{"n_layer": 8, "d_model": 160, "n_head": 2, "n_kv_head": 2, "head_dim": 64, "d_mlp": 640, "vocab_size": 1024, "activation": "swiglu", "norm": "rmsnorm", "norm_place": "out", "norm_eps": 1e-05, "positions": "rope", "rope_base": 8760.0, "rope_fraction": 1.0, "qk_norm": true, "attn_scale": 0.125, "bias": "none", "tie_embeddings": false, "parallel_block": false, "init": "normal", "init_std_qkv": 0.0361, "init_std_o": 0.00903, "init_std_up": 0.0361, "init_std_down": 0.00903, "init_out_by_depth": true, "optimizer": "soap_variant", "lr": 0.00573, "beta1": 0.95, "beta2": 0.95, "weight_decay": 0.05, "lr_head": 0.0101, "warmup_steps": 32, "schedule": "wsd", "decay_fraction": 1.0, "decay_shape": "sqrt", "final_lr_fraction": 0.0, "batch_tokens": 65536, "seq_len": 512, "doc_mask": true, "train_tokens": 173100000, "steps": 2642, "dataset": "wikipedia_en"}
Each number is 128 + 24 x the weight over its row's rms, rounded and kept within 0 to 255. Layers, rows and columns count from 0. Numbers have three digits each. The size before them is the row's rms in percent of the matrix's.

# layer 2 MLP gate, 640x160, rms 0.111, rows 424-453, columns 0-159
094:138135135099117144107158088096139149142116140138108150112080147170098139122147125115159135103185132099121097152101078134130091104146174143133129122117139118144107157150133105120097098112143118154113132133093145151125113155108120156122133121144059158164148144171100116128153096125153142082117086140166079093093103127117097114123143129128121120165154151154053156123074152172102131144156174126127123091131112137145109138114134108151144134099127143132117146116105148118151130110117147
109:112142149108170119091132147120103108140079144165119167092127126123144148134102134132140111130125144136133139153153117146142129122122110121128111126123132142150132156073087111141164132106123089128135131104128116092130088112120092101109178149156135169124165095132148140113118168086173122114098108161109151164128147080108147085125082095151128147100100116090101145097102171086117116149104076141139139070093158130113143138118091085147155148115121171144114132148108159133136116133139143
095:125110074098124135095145158185109111115119127147117131121164102120108103122125136150163119154160105115106149177140119146123144118104116120114140159111105177119105132114135118097161119103135124081120124132106112107105116163117154148135160118132123111159123075125151127106189140135184111124135097150138114177122109164115180101166139144115164130111138122119081101148167101105181104121104139164085142145107142120128152116137139150098147097119123127094114110163107154144124188110142127
093:142124105123126158110155100116134148142158184161112130139110130140121155104118084133139094143114148094127149116165127151131164135118087125085137158117170127118089149145154120129154108141092193150133104124127161142149134127181117100133139153135120165132156107134144129182129127157178129089142135147115089089120130170119101099077142163135123164092080122106107115129119126133134092162137111143119169113153117107146147140113176165107103125127149112106087103135141148100145105127153101
102:137125130119109109130177106164096189099107126119140089082101144091118126131147143089091138091126140114141155128105120153119155148146154155122111082172139156105135117154156140102135187091142128119134101121143103133107154179190131126112109158104125134123137111184123097117114129113126140136152114120135130142100146117119109120128134091149137102098207135162100142141104184118101115128107143139128171107130119160140145141135139114159102115160131115134142132151102137130102171083109139
102:080157118153121112119104122190137077133155158128140128130114139183073142167120145144115108147126195112103097135100129097138125116123085133146137147135104136122111064150126119071134139156116130141112131132108148096103166126128095109109090084154155116103128149099130135136119129138137126132093152124170104095112112076112115156118105133131111165116099118137144173151136140141151118100119154130089161104141102139126109103140106132143174164132132144149135155150121075145138156150124134
106:135143125090125100105128094107123125118134121109126147136124208118116112165131112163125150146143131111143164144142147099155130133105113135127158096137115137111156136152107104126134148179152124117133162144118103151134103113081130120140132171103146167148141145148131096084136107132133132149089095155131162127122167136100106127091129116129150138163100148151071168154104184156116158193143080085099155120133127148158084139098127168150105147104103135114134142121143154095092139118121111
099:114106148100141146099112105130101151099152117127085113145156115112126130143100111150136142141065144127134156184123153107113125109124135138141144119128145135111110100144150126109120142180107147123122160131129116166079155121104161138104115112135149089124156115143153116146138126172129116155135146153125143104142062133156132107130093143118119137140163110123115099105164145153152155127090137119112169077122097141144162166094133142158134086122107168149099069200146139080122127133131092
098:155114113149128096118175150115117145096121172102120131138149155151123135155145170094192135189124121119117144103114131107116117173128125165109103150045116111159119098122113091191145114136099100113109134113093128157156132115102129118161122136155124095100128123151155136099133091149145133123104134156139133113167103139114148123112136142145120142158084169168138120144102117137142129145134105160162141107091138127144142159100145162129135098105077177148133136127134100114156131128097111
101:134151174116116134139150142098169171115096164080134142113106178151170116110159123095146094145128142085122156116147132082131124089138097099138140138128092123134133157156135105110116144159115126148135171115127139119138139111119163141115138155158154100132154087124128094103137152151132145082146099104127138118095149138145076116118099090135164106153121163105141162104154132117109106125134105151112189137126060140140136111120166108065105154107164103132112160129134133126130143138139123
105:132192101135139079122103136104149118138105111110114114130064139129092109130112119098128116135112144103125132127114120147108105114108156113128089136125104147131123147115149146125135137077134102101121135131087164113125091161167124101128167135101130162089109136135110138110140140117101112087074063120181117121135146164135117107155095128139108133098132138135118103128116133133130117118174136142121111106102127132168086118175095180138131104083124098133143116120144092093150077158167166
109:147097147118184151119149124121145065135141148129134090159105108105134082109133134119139115163123133134159114119145111156136152127092149122113110137129180094106137142098116144154103138140164095127096158120144108118140146123093098138141117115151099159076106098067121152143101153135156088125121129108134132168147183149123167144156175121164120117112111148091109112152095103122131145112113114169170158180117119101120137136143142146112111121118137115157151157123120177164113157140159105
103:147146155138142143134143138110150096152114138117108131147098161154106136139149145120133104126128111159140148113092114132129140088117139148182141160147118128145167175103075173123136170115142139169112138092140162124109082157111103111102120110125091119111125166144153127145123115104156103140165116188103080118132191135098117135138113143164125132104122115107104116141100132111112160160107101124094120110169116135127124156103097100075141115111088174122097106123109169106136141100169136
098:124149105144170106153130146133094139093110152092104130150152149158157182145132121142125149129099120112118168112097180089117115098099141143108166097109116169142131147091147120155095114135138101137137141104101076177194118155125110150133132076142146137095119118093120131143136105114131125139092138162146154128125091116155099134111138143129112122156067173159125102119135182150145126147167134119138108111111147162138163102140139103170152126120123121126106111149145137138156116096092134
101:128132143100149148138105110149093153112152108153115157120127119063137139104150111114120105131097096140119138134163097162187113122152121154071154138129122119101139072120095144116105113116096123134138146153171090157121152144174139117098124111138138103097147134138112142128149090123158113129157137086142122186136112114137110165156134119100113123134178100194148149116169120133180131126156157149091156128118099120143140120139080141170111142108071127130132124128124112160111135136132113
099:117117158153126150111119123118109107158162136121145137100108144177155127176122125103098138110139135125094136142108123139122080140161133095118157140122089125145132085127098145099148141123145126120164093089104116082138124146118158142143123126123105122092109134080113167155113146100180138175099131114116174156099107140116140109128153086134062167110104111126141116133089140134141123162085133117121192096102151127128104129109125123184155152120134112127140141113098137175138102109170145
095:098162165121142121115120111113111122122114153121123120178117095121111128117149133159124121171170151146126081136146137131129128106115093139131136145126155113137122134120100186117099121118123050136136120147135124128142086138131082126143157118090154147146113130109120137124117157107133131135121099131164142109135112111168157105086122138161155123105104099161174093121164159109140143077114200176132160115158144129107099182113132098094118104094123136118128101176124090107163150137133122
106:159188134176138139097167141147125118156106111106140149108118137105165139135066133122145136131113106138160128108114102115149115120129122116131090098143142138083108108119094107148127114117134180162104110136118138110111147155120117113125145119144117120135152118090135151129171145165095129113084104145110172140084141100142114129148153144129154138147137166089088152183129131173115114116114145143184134104131120135141137119123165128168173159076128152138135179120124101187120130099139104
102:101096105138138156139127148196101086105094152119075100108098163120111137144166167110159141133113154135149104117134134156085151122095134123140147115133138168077105123098133111132098127109120110097130125126140120136145165108116126154105111154179090142132093144094096149132133096134169113107083101123133090135162125142124165120175127125136121171121171137100102093142125138083154149175143145138135150151091144148137121114168114104080114129104149146144119139108136142095133143106108140
094:103106091148132131142131112110117181102138104184143123152135117106107145124134137133115170137121095114076181088148150122133112105118103182111129111149106129118166150133130134131094135158128117156146168141109092162114106113126134148155130144129137149151143105104130079133115129147139139137126088129109134072161161150135124137151140153117156131131102102151127109103124138150136078073114141144105115151113118081139137118123130128161115107135102166132182047161095116165113121147093138
102:093139149150129124140117075144184151154107196138133119104139138094119130139131136116151128089136167126122119124144082123131111097119175128143084100136116111093098124125157110087142125121113176129128145120129117114117093093070124137125074140135150186133110121127102141115126152134125168158128142123144135092151115122131128158152126111102110125164146111161134143180157111083127153123121148125133158139099102143118151119090092120149165070134158145138081127172155115116090119132137137
104:126141100148175118126166139135127126158111140157116134166136140132147121130109137078138155101119151075168093099110133181113127112125115154140079105061145139151142135124148126156136132144123098135161110151145167119111157153147118122083151122141155117118116113116164130097117138142118149169131099175120184130133078093131086117118106115125145140155105117085086102156116169118123124129116142127187135125116172126125081103107112126102137160110151128126151126131089144157126164110168125
103:155161118139101091138078118124173148099136154105111118149096097137105094101108132153149140126126139170111164083119085148131135090145154116144134157115128119103136089111105089155110128076130140086156093146136117134143140118130138082148132118128125134123137146089138119126108146137130128188071109120149111085141177107148126152134173153145113126134129140077119130123150084129101126119191086160174115125126096125117100132135113139139152138106127120130103121111063134120100131129122165
103:145136103102118134122133082112126094113158118121095169136108131096132139056123115140156148152117138086134174135153158086120161104156139123138119098116081123088127127107172166131129123150165102133136161141087131127182160145102157132138131124115145109112157139126130133131131134121101115113144117107093097125111125138100131109091133141146132150132149126158070167115191157160159114156153178116110149135134116125163142132131100134138101074141071132118124118119125124139146129184112098
098:146157129157161112105077142139092124139132184124081139148121118175124130113125141118165109082143144128142130145137150131094146122120120144151150140109124126127109127114130140123108047108157089150123182161156167079102146115200142122148109115109100117179131153139104132147140143135129147134125101150135095162116105155109113120107171162114132131154145176120121144120142160127168138155181146110136129127142143115127159157133155185093147150111111133091149098121121130129144146138140130
103:129123139075156125126137128160129114150158121100164158110140130133157159159128160135121107128162138116096119103106116159117121133158115144126133126119092105116136179156147160136089145132151091138143123118141144101123098135122110163088094140112104119071097132153136128115121172081100171147099116134103161110131117128077139132175170087136137146120125097147139156129115150116134120081182094132110177145136068135140102114130088121129101112093095147119143132126116160087116144152086118
101:114141127128152131098175133143156086128079161084143130089159145111134149076138134176144154135150130150155149180147093104134153143122123122154139130147155144135132111145098123129120149150100095156147168130138117112100160157136155112119145138146176092154065134151084110136121120127153127054141138152163120128145137103074164155119122124127147149137089116149109128114116157132097131139152154124110135183132104130131119160108157167128135113133140128166135144151141168146115156128162152
096:142089130102144163094103155120103102137144148116136101119102132095158154139120137137113118108135160176127159117148126141143111133157140075147144107095101131123113177123202115120161130157098164194150157118120146128178102113110154115169125077118139174098119140103136150144096145140165141125131136109134140139156169128108118139124114118094113101169099157120158098094107126140118183118171164089124132153121121138133114140126108117156152136099112146128110166138146143136097131146100149
096:101115162054135145105107120096112091108111162114107086132143120139116110163123085122100106117173102092131151113144127161120120154168121130116142128147125125118141125127127167116156109144102138106088105120140153116110110163140109135154150157151113126147095104103082136153123138141173119124139126109137101118127163149126132140104120095143151151130118157054108179156141156143147180140171133131164151141126125123137108127153184119140149119144122145102117102183166111068132137153139121
112:142085117121144126142212064094107107085084145120083119101102110129126128120133130146125131139166162111128091115146138101102177154149092144137131090097105115102126120127119148181125131117156105123147140119107114106140082116121150136107135142143142136160130108142147118159148142126098117133123126149154118115123164132087093132169168090153091137152157124134089117120123137120140140143136128104124153128100095106124104109138116124185153089105143140183134131167100158095118133137172110
# layer 2 MLP up, 640x160, rms 0.108, rows 424-452, columns 0-159
099:150136191149117170088110114101126140177135131168103137154101123137124057106127111136142116136128168110162108130142125114125115098148141177128114133092140128135135172131149087107105113128093132122171100124140138157138104096127102143153086108155135145097122105193134127114156099125108106136125095142104129110129131153140132120096071149108095137105141155156135143119166133152122118130165151113142082099147126146145142077163153149127128134155159180109120158139138139141128145127081147
106:131140142107177109115086150134091172127111136115143152111131146147130125108135136105109081101157108152095083151099090098178118117115135140139198096138146126139142101098100125123136109106117151125164166130079100150162112139113150169155115125140139076142152127106122118164183151128117113120114106169139113109127136100096101140117094144131132138116125161093100145103186114111115137158153111128159120160125131126092168140106107163088100103106146128153149159148146128108135098137135138
095:133103083145107114151140127142113098174107109127139144130076121129126105153113166144159126064151147152130090108129148091144106110108134173122121126176093089145088108147113126110124151123096146116141095143145152119105118123120151096118113097116080109134155123167145104109174146124169106111122097124108106121133101129119159140161150108153095113154081117134101118153089132102081092097123111092164075133146151131127105130087122099149114156120128111177124152130132138097134116102112153
110:103121129116129116134096114140134120119150112116146130137077146111140101119087123131118108124142177138097100139133103166114143143122161118091117118138134075161145112151094168107113151095133086128101192154139134136135155127138140161164167132158107131143116147097134178079080171150128151177091143118125142139127136083085145151194106054148145138106090119149122153137097135127125137158145157126133127166130113119133100145175095096126121134112142106135127135117119119106117131126140139
103:129110124143135135146125152127089106124135064109150119124129052136097118102103154111115155096099091135133162129160149166123132175144164138161129134160168144165120112118171155120125169127173143135140146115164117128124132077158100105110121142154143109126116144126143117129073096162126135128117080138139115094093121132127133141090158115099109126076121124116099121123116116094116153126133126144121131141099072159146122082118131155111130106156144107155160100135141168128145158084120158
097:144175113086103168118103088161161137150107080111131098083131175142149107150084138110098097148108130125116118166107090140098095115147140122158098124114157121094110114119132156090122115148122136133142134103140105151145137133162135173129125144127145132118140133163130114169114136161151142104143109120167105165119150102167127089111158116123149129121141132121113151124120178111119094126095177170149123073135145111120154155126142149066149112140114114113092156115116097084126124120089144
104:105134093191118125148107132132103101118167113164119121141107139089116132143094143151154090128153158155126166086145127113124159128156116131134115113111117117135173145134115120099121130106144111115148110157121173140157143121099168187089122092131173118137147103067133159174137135122135144151117150160141131161125153122154125121152158080133133152094158098134093133104172096112112165064117128153128144139150086090153133097135127105141130145129130128159103120130091102127113119093119107
101:141141095145100115134094134158159154159162157098127096122112103167109120181183152157136158155111131128148082114107152121125113105102150143155095153153163121135132139123097107132129090117112157116150100111102140098139114149118105143154130121137106171135117141169104108146127164131109069139113103113127109092102148106152104170150149085122089139154129126130123162181142127101090096151154145104140142171116122092104097095137143125133146147139166107127159151081117115163113138131116158
101:110042158133148152124143171101111110109106150111140131139137145155149130152142142150139124115121100170142094142193115146139103150133124204124098107185156125107098133135162118133107143150097110158130088165147113128131099134173144124138142134140146131175162139140104111112094122105135143143121152100130129150116120109134167172115142098123100137125123120141072153099067114140098106109158100144142141141132141156141118137121119127125137145107089137117152103103167140125117149095101100
097:127133109113160126127143127128128092139103111174101139105121061123132110130107107113138154132090119156122112132105147117111117161105130159120100154126102154162106143128111142177074124088144132080112082134158123159118127147146120099152157084136082156138135188097132150115109102119114128155104136105105127118154110107105127156130150135129169118095151139140097096131091130124169170113149156140115172102085127148131119149087067126131146102158117099099162111160147116125114131136164123
104:120105090163077116101098116157162094099135159104133114094151103156113110144147110139123123136132169117139100095133176126155136149146125117163130132115077112111148123116155123146114106119121088140135080142144124103098116103122116121140129170126144170129099150159161120144153133196149143135135156145140133132089084111145155124146131142121111157084126080140108161147145121122103069103103145115108125121160146132091125160127117121081141182120111104165146104152135119120161098113142084
102:150092147118123110095133069155110132089117103128127139149103098128174125111145147143126127145135133140106080142150138106108126171112153125111118111109141149098091128123135099145119134189140131125156096121106110166166114143113177124109107088142107091126122151115146114175127118115139143072093099112147164096102156116113093095160124129069162151130123131119072154180126126132124113165130133123121112100098123139113137146109142155125095120120125123098128138166108055139142088122137137
107:106119145107111109110157167116121137118107132110122161066164122123158126154148114156140163129092129138117164112117104107147149126153110106127132147135086131111114122165150171118103110109098101112092150122139098146144140093156116107173130102144123115165125149110140130167062135138096148121120163132138106143113111140128154120175136190132121147099130170086081161132127152151133104114140104128128074122133118124135153108117097138133137126074158132196163106127150143136140108176107151
096:062095164143109055144167120130141144146156141175131122106141098114149137173127132155176127138130134154114142119117127110131125142144113107147148076128156156109147114128119135096131087103115120119138171118115123155139133122111152121135147114126140099092166151151133209107144113144134141114119122135109099137137132207155124094132142103141109093115092139101108130121117123097078164129130143132151120145145129145165155115115128109126165111153098142130109112098140107190166106148118140
099:128153161097142145124090118110171125167109101157137136093124129130123149112185142131088145117109107081149130118194154149133112117136117122127122143134163140113145146119126136136141148107173085111120100081134070156136095133163127092138165114107170092126160124170120109099108145112101130110112123127138134138097143075108120124159117088145141127106114142144152125104141128102179156139139107126143138142172150113138140116122129090132126076188144096102105102086108151130093125135110145
092:116096101189126124126118120091142123125168125137132119076125100119055146152147104120119141154151145163136133178155156097128087106139129181101156096130087127120132112173125111154148077095148119130140105098122123104121132127155171133156117153152108143134144111150125145090136096103135176124099093116142154121139106155079127099148181163136111144150116164176126129128105147157129130113110133139120160128119141118137124130142098117166127111137092163130116109134085136142111156146101159
098:139131191086137105111146084189105069122110167129141075146106106056101109147124116134133122165157129182114114139146066162139129147100098126141134097131124130114131128131134103118139119175132158172102127108128160119140133113113154134118132143103113124125130121141088096085128123109118098137105124109117125132149143166110100089111105150141156122085106137141136123102123119127132151160095143135141157110169147131150149124083099117125110138160110139107125087151121136155119132108144181
099:141142153149166113146160133115185088164146142112129110122123181085130132083124143130135134129109134132156140132116123122149125128154123108100144125112137067128132112105145141153199171136109126131069135137157115111096165115112097133181131148128152119160123142090120092132145162139133128125157138143108114123106121140137119135156132130153182169161149160084114156155185133127160120112178138124128144092129147132163159145158158109119165140113164165119105136121120105163128111157150112
104:138122139100122093124111121091132177128115132134128158124099162121089150081169105111116090122151121147132109137163162101100090133095146167118092126126107110139167138119104130166040108141116154082162127113138149140110084136176132154120123117125132142133120103134146141124140124089160122133110132120115136134144149101083102147113099093107137129154122113138127098147173120169099142130107094144100123128142113151114101117109134121198092115158100120104127111112088100137126158166106114
097:139173182160137138166119084110083143118125129150118112085135090130108159133118118117080154119148141128120139147146103119139124099153113106097102149114193092187182119134122105152137111123148137184146102145084102119137149104142172128118131101108132124110104140131123098149116136166110100113143110112136110140136149127151159124162150118114097147111146145158110126146089143127087111129151146171125106143140146113139103151152113183119155187103121083117107149134103141105141104125126102
098:130163137103116104107122104113111101103121158116152130167137140116091185134128120155139151146111107087095144154170088162103074144113123126119115117122136140159099160146158118154151133161091126092110118133092126156144123137139126149080115122159097158113082143079126117127129141155132114102147111122098140202107124096135127149119116131097150157131108143096128129153112140170154103148155119161181135157142145137074099153102125127112109123118165145106088139118117176098116137132153130
099:114148086131157163142157134094113143148084124117144110136101107109124173103105132111133110121147091108118109139133151135140140136108152140110137115129154142120051153158135121082133130151136132109165095105163151146110142124124120109091176104127132134211124208156151119123122127085125124130118136157163135128120119107085159128129126150133151137181118122111164149125108146124119119136081131138105096148132129099139098154095192154106129117176141135152125108089111113116140131117144113
106:117136130176107168134132112144115099119088116135143140124127117112127166134150113145118132189132170124144094126108137119122128155126166152118130125089151108141156141153113196088138131164123083166115157121105113116119146108164152151113110134144127169154126103093099156107147097097123134082157127129109137146144135173133122147156129101132119160152141103207191130160125124140181152085127142099130100142102157156135148122134135145134110119132146139121116165109182110126136130102105155
096:104115176144120156140099115124149134174132135103102113127110117127139062154103135121169097154138115123141086104112132100130115114175097152126111136128158112137160107125114104142073149125137108094157144149180155140127109123139091153095096128103139137111118102149125095101097105162129131133133112125133145122110111103143156131137133140095142108106138151142099143111125169127150102138172141146068161087101114066101123140156122150099164198136122103101134135146159131094154103130118111
103:124130118092163155115093103143141103140158134109114156179131142081147118164163115124136099137135111108121137113096161141104113097149120121100125145134113184168183134106143091130075138139084140107103137136115147129141118107145121109112162108122112119154107137150126164149158138086141118108118110159142133139140148103154134164138127129145114117154129113078102098103163155116181139125123131111179122100113112124095209180170129139125118149170100161136147117098159117108134132119125113
105:138109116182146139118130114137141100164149130150131142074110114143178069153157149130168144131095089164137108114124105119146147092119097126143111142118142114064116117127097122132126076133151151108122121153131105150130182117135104135156139161098150125110141122097120135114141140108105125139123146168157089102123083128161141125111091095152113107135138093126108146096171142150083158148108102109173120102113074122143105116104158146152108143125149105125166158103104132152130173113130116
104:119157123137136139100135131072133127087132108096126141126197143148128132091101114160111154103112107101110168118134119123154128101131122120155122155091165115115134115114120193130134133127159074172193159155128105153109169103166157163121130178154138129162102137129118130094111115126120121113125140151143132104161166112098161106116128107143155123151107124097155117108161147131143084156139119106124122100141115116052153118129174108132138098129144128165136121164132157111125124144130133
096:151112140099181121117115138145152108115152105150112110142100139167168140137176167129070133082134150160131130098157110132123147118141143109117131107113124081140095111121095119129152148117140133146115090154091149166115092111136139107131136108136155139167176130121089167153132105077136113131118124152180147134115129097117142150148111125133114096167190124097112109147113121157107141111094155122099141142099132136129164110116150147153120132116081161148123113103140179131075138176138130
098:149108151156112144134113162097132119130084123114104127111145090143116163068148090115152131119132097129072167146121150150132143151153132127112150136130140124102088134171125135152173142118107076136110106124155158155134101155130107127148099148122153117113174147164133113128102114137109117164141129086124108128142141178104161098114149152158139104142088135118103122145109184156120057126114113129134128141186151121096152125157081122117097122160128152120107157143124121149076138103130130
# layer 2 MLP down (transposed), 640x160, rms 0.0979, rows 424-452, columns 0-159
103:088125133128113071101168124157155120092116171117165127126116111121101122127123110130142101141118132143142121123106149136110136141090145155139128146138131176186128173104164122092146122141117168127136138133112144106116114131168105084139115129135133108145131125134112139136123130101093108163121142117114161130161073152081147131159153065191129101086105087119139184098138133164157144065126114138130165126123133142170150157143116166151118139120114112158126126150091123126105151150111128
110:104089144114108126159168150133154098161151130130139127148122145110170165104115091151103145093161147095109165138093131183090119113126108165120119161133093133098166102123115151162086095106121126159128135091174126133144114121156084133089147144119084161050148125105141125155144141136132107133113108130129122135121113162138175107152190118093112109098134095121108131119116141092130117108105116095095124116138117103125092132106133100153111167118157156117127128106134135145112100128142131
093:126151140151173141115107124127137167123162120111115126131162163130140121133099122158100153174136108126122146133081115172108126154141101082176157120136097156176118128094108139161133152153141145132109142092157121142127159102176111154118097173109153118052093096135142157141101122135106123104125137147122175161132126176130115109131103142123134150127148118116183187130164124118148126140145102130133178136145111149143119099151155126115171113113114106148127087112140106090133128151108119
107:118131134080110147136089096176098103096117120142136095168143123094139134105117121169155115179076153137111095094141116142138104106112162121126130120109158094131111154115115090148125167120169132135118150125128117124168144121145128115099160126162124189117125132130165155130132156164136135124104141113144153114117133152149184120155111089160163127141166105105140175183119134129145129110162165119099106154160089136088126146128119087085120141151153118152142117100123101126104130160112140
098:097122133154127078165091120141154113112132146105120188119116131109150141144186128135143151131141126121144103150117138123125135137122137125123132120096145150084124120124111104115165131145163159145139125119102121151131144084104130098120098125112146100122116109149126088139139114109125164129114155159120138147101111100139127109104061151128133139117101145173139078112134142139102146104120096121134117147130124113132146184133122228123120167114129168089121123191135157131134136168087070
100:114148116106113095121117102162137162088148143097157143100140120110126144084160112112161150118121060134122139130143116138133103153102128129065114149147144143158119134171119131144118136117125172108160118139160095143147147134136191131124097123128140156120127130155158105168151152115150145096154158138062113129121130154115136110127125112139070080173090137146151130088120083142108122142105143112167125143123157132075109149142156122131114130165086136144152111137097176120118120123107148
103:085149135140135162062118128163134121133159181117110084102104106141127095133127083175145109102128103137164118139150136127127127119110139100140145108129114179115113117169108139185110080159122132127138126161100115132096134132120120132129132071151144125111143112100129102142176126072151128140134122155133117105168149093140106122124192099114126106093120092114109101158139152101142104129111117103170136113143100110140111115115153081128066136131123103136141162119117120137135151101127163
091:121153133134127161085107175109124080123101102146073093120179112146163142136111106147109105156096076130110149109131117156106113123094158176146165114099164113141109124149130111126116112132112124151099141123099102131115160174093123108124117143117110155129147129132110100127141137167143159100118102136135134114081057133135127102126112177114127117148169150124165133080136159140133144105127147111136157116140149114136197145135112088127107106126125126179146159155125135094131122134108149
101:069135153146148156101163123167144125131119141103129122174163171109168101165101130157109138124137087105141128162146156143140124154113107162089118159094144106167131128171142137121129168132155128133103140147169111142127161140173134139138120158086121140135139157143142119121129135112140130103105147149077087130126086137113114133089188095098076183117120123135105117120094097108120139128172120168146132141141133160160134119096160117120130149150123108116124155140132133162137098089105122
101:119161142131139138174140111088161172132127105142087120088121143131105139124105104145134098132080132129108129148151154135116083119124193100127117147116121100145131139131134154137081117108162133162120157101087100116143137091122139128122154094110125109116112136131166135081118114134118157098125151153143087121127108144110162127116096097139174137114083143158108149144169129135149169129123157165081128132097089141093075159180167130153109098105142125133111124158120114104099145165127116
105:137099141093125127075150086130065119096096131130159137126124131111098114122122120152138134115145117105173122117111141134114127123103143118109128170138111092141124073153135133158091153121136106129168170097163161167150113114083094139154089142139103136116143136121133152149111131131145119095110121125095119146171113088139110168113109154104118152154143091136138142109139132166118108157094153100102137122121171166140107145145135090110173117152091086152196123141133127117082117131130100
099:140106136100120073142116106152147128157122111092132133142149171120068096102135127111103110143156172140155149112133152117123099091117144145122119083080111084117127124123076157131116125125208117100127150135064097094158114126116090106117106139113098104112108113148095135140161150130117105108095118119089131162148115127160144137134133138139167127106120134141129121144169134111141117130123147105138106186117126135152136128124095161142171117151148151164116117135172128127090179126139144
101:165143075109126108120135120109132159106146117108130170099121144111156157159155136189138139124096138108121134167177131143129147126097138111126138168143122136111140152162150143154089109151134183089135161111130131141103150160107150170103107155156115164169128137114121161143152126099125137169120129145085114136100119131175084132116137143176113135118130150127132112129132098121151175158182091141139104143170147091104127120161165168113143159131127159155115133141124120134079112109134109
104:117099139152132095093128152109140101118130108125101162101069164124149128163145122102104130095157165156156118133145138148115100137138178085129140155164130115098185099127095142131112116145180126131116132138104125091098097152144169127106102138108135160121100150110117138098110161134121129077089144115161129098144166186119147151134143132087126097121135137113161114108163109124101148129163141105159156155092151125115159107102117155065103133127097134138128109153121126136117125152126095
105:135110087160136160118163115107121152132138137122116099167161144143158151174119150106156059124161103136070178117093119110110134111114154125115122123137120127141106159152090117135141115128086133139106176172103133100114128129141139147117108098127114154132144131141130155068123086128148136162157166125115169175147149121167181132137137115125100165146142137125154162119123125106127087138165092147130088127117117096115162148141109087127131119116148114159150178128163121105119128110123111
094:148082102125136150114104139151092144117140129105150159126129114147163102094126113099114155134109112108154111120113137171126149108129119097110110186137115101161159145131118154103144153116155091107142109103103124136174133143131136175104094151102149075054108139096137104152106149101102150158149092098095164150083116108126116107108090097122100134118139123126164126126178122097113151117090114095118167093132134135090138109107127138111177130123146141118181131149108121129146145112151147
098:145110121147154112135125143146092098118164129112134116118140117131108104132156168074164089114149137158092144126094125116079149112115154050096086122133139118112052123125148118168126144083124145146094142119158141132117095133150159154123104110157114100119108164127096124144148102103080156109116132130151124137145137157148088139132132140141125102149103126135116099152099101202080131158153098132116130101163114140139142101136114126101092124090131109114149114143144135159128118116124162
098:157128167102151068141102124171106112101150117129152159136113120086071132108107173131087140116168143171105164087146153136088126154149127130093136159127128134134143097148195152091138108112117121115176137129159108112128111139148098095166121145170148124129110140135116126115123111115155165106110112125149119144157110094153112126153091111112098157126116092121136075104141134098143127146114125122071135149126128145146097152119098148138104130159140091107128141148140169155112112142143154
109:124165134111138165168112138127087101114087148104113135118095084097093094153138148143109132149139120147160154118100104140105147131083102093139124138103138106147174113102138124096125093149103188111116101101134098119086133123119114169133120132135113129147123093135176174092144120130146146138113092147151124141182108108164134141133130151106142143109152138096110088152140111106128144125147130133170125130086099135165105105139108153086115098137181125119121161133162077099109131151101143
103:117130130085111122136076178108143143122129135133133149130129126138131142120122086139108119146128153145108145121123100104138122122150140108110134148142139186156133180090093093126118130101127140128125101081133124107120140138133136130139142109149085100173089117123097095124093155092131093139112149100177122078089101152136193122109175097111168138132162116098123123114122153118155123135132163142161125137110126114126149127095146136156132130127104124112163099066152131164082139191151157
105:160108096106134106067152121119049127085135093115133141129094147098151122166125124136152129125099142093115148136149132162103159148100137157122118145156143102153148139156148159149161115095145096084149165115098160145145151140140133148120116088139075114122131144102146147137131134109170106158112112144091105126135148111133144131103137125133118158105102080120118102149148134142106091115137132139147127105158130128086098150127160153149148152156114096102093162114158180142121161163161107
106:132061154106058124130133120117088172135122092086112139177078133105104108114116127144109120103164182102136167139143072137113122138076150146130106153129110110113133089091164153125138134130111107084103120104136110139104133137097164131121096144139116091103127111120120146117112127081130133138085114103111116124118111107148171111147112144123107138136144144136134131088136130113129150113147119132145190175139148116157107099144174142165123144102164127113145140130154091126138117152137105
096:131151186166140111154123119119093182122137099119106117161111129133163136107139111127103120136155114146077120132173075081148122106118129120177129138089129095141153145120179105135104141145084131124120126130149118153116117159131119137143150130140130148148093153087150164152139104154173116096084161104169121102133123091130140148156128174127122138117150160128103148124094076086113166123151174162106121136120106130120136142096117141157151147106139088159114168115100141147116118139134115
096:137124137091132133148125110117123163102148154145134128156114160117148145140135102150121157117139104136093125149109126145150163129131132154143144072111128112192098115150133171103134118118122154142158122125128157117121152131099103115152120119136122083184170108096076164140102135099089103093120183109113089138153143137154142093127129141114164135101120156134143124152096155150128078088156082096131135099140122103156132097132133107155090136126111127109125137097067078081114145125132114
106:161141078141091178170137151117131158112120097074128139154139096126145144135146134142133114155146160121113093120116112101086121132163112114098086140118102139101151126169120108138128114139183119131111125136133115116134099162119126095175156119130137155106146084111140128139065148122122086134174112089123174111167117106165094128142128101142128168119175126112099082119103103132146159096148127157144102119123143115109169150147132085111113128174118093131099110135144099124136133143109123
099:125104135169081127123136127093122144148110084098163160142153109119098131142098148103099168172119143094126132160157114073122124138125111132152147125107103121127167135133084158139103126148126170106093119125120150137117106107143160142142115119123118127149084108106098107147147083158121107098126084157103120160113155144054112138150142173131119141157112144142137157147111128161160128125133147165117106118168092174136144132092131119123154096171150125131178091140129081146138138121115139
104:130098191181127135154140139069142145125098117094111195104133075119124148157125088105149116150120144152092126118135156163096159106125161151126119134099137149146149167118133179155151115074104080113173110110110109120153133095136112117155099125113133130145139138126144100157135154123134126139161172154158149149157105123126078125148162098138165117133107132126122116110145145168146106149099086148141134114139122136103141139137162131129120134100102135124120136113150103126146083162100147
098:154125103093101145067100123150157152167093134083115167100135125173115119108178171139131144100110161156138178147129112122147101099140150162106152134113133112136113134119158087130158151117130106102143091126053112123120126117161141142139110123142139170124137103129168160152071130127133147159134114122105178142106150144166120114113120119138135160135127105130148164147122147095143158125135118129098106124140115153140135112118090145133165130160124135132141174149148149180111170101105146
100:133181154066072104154143106125153137068114104141148150118140131136137131130111112159163127141115110139169115120087105148164114100105115168114159110137136111131118105140135105125154095105122098105142119108132144109114156157138110123162153156155084184115145155132145144096117147133159105116096127097126133085158140150169109154129136069141135084147138136090160106103126120107122129098126093114153097111106155106157125107119141160126117145117128179136161097156137085154111111115148116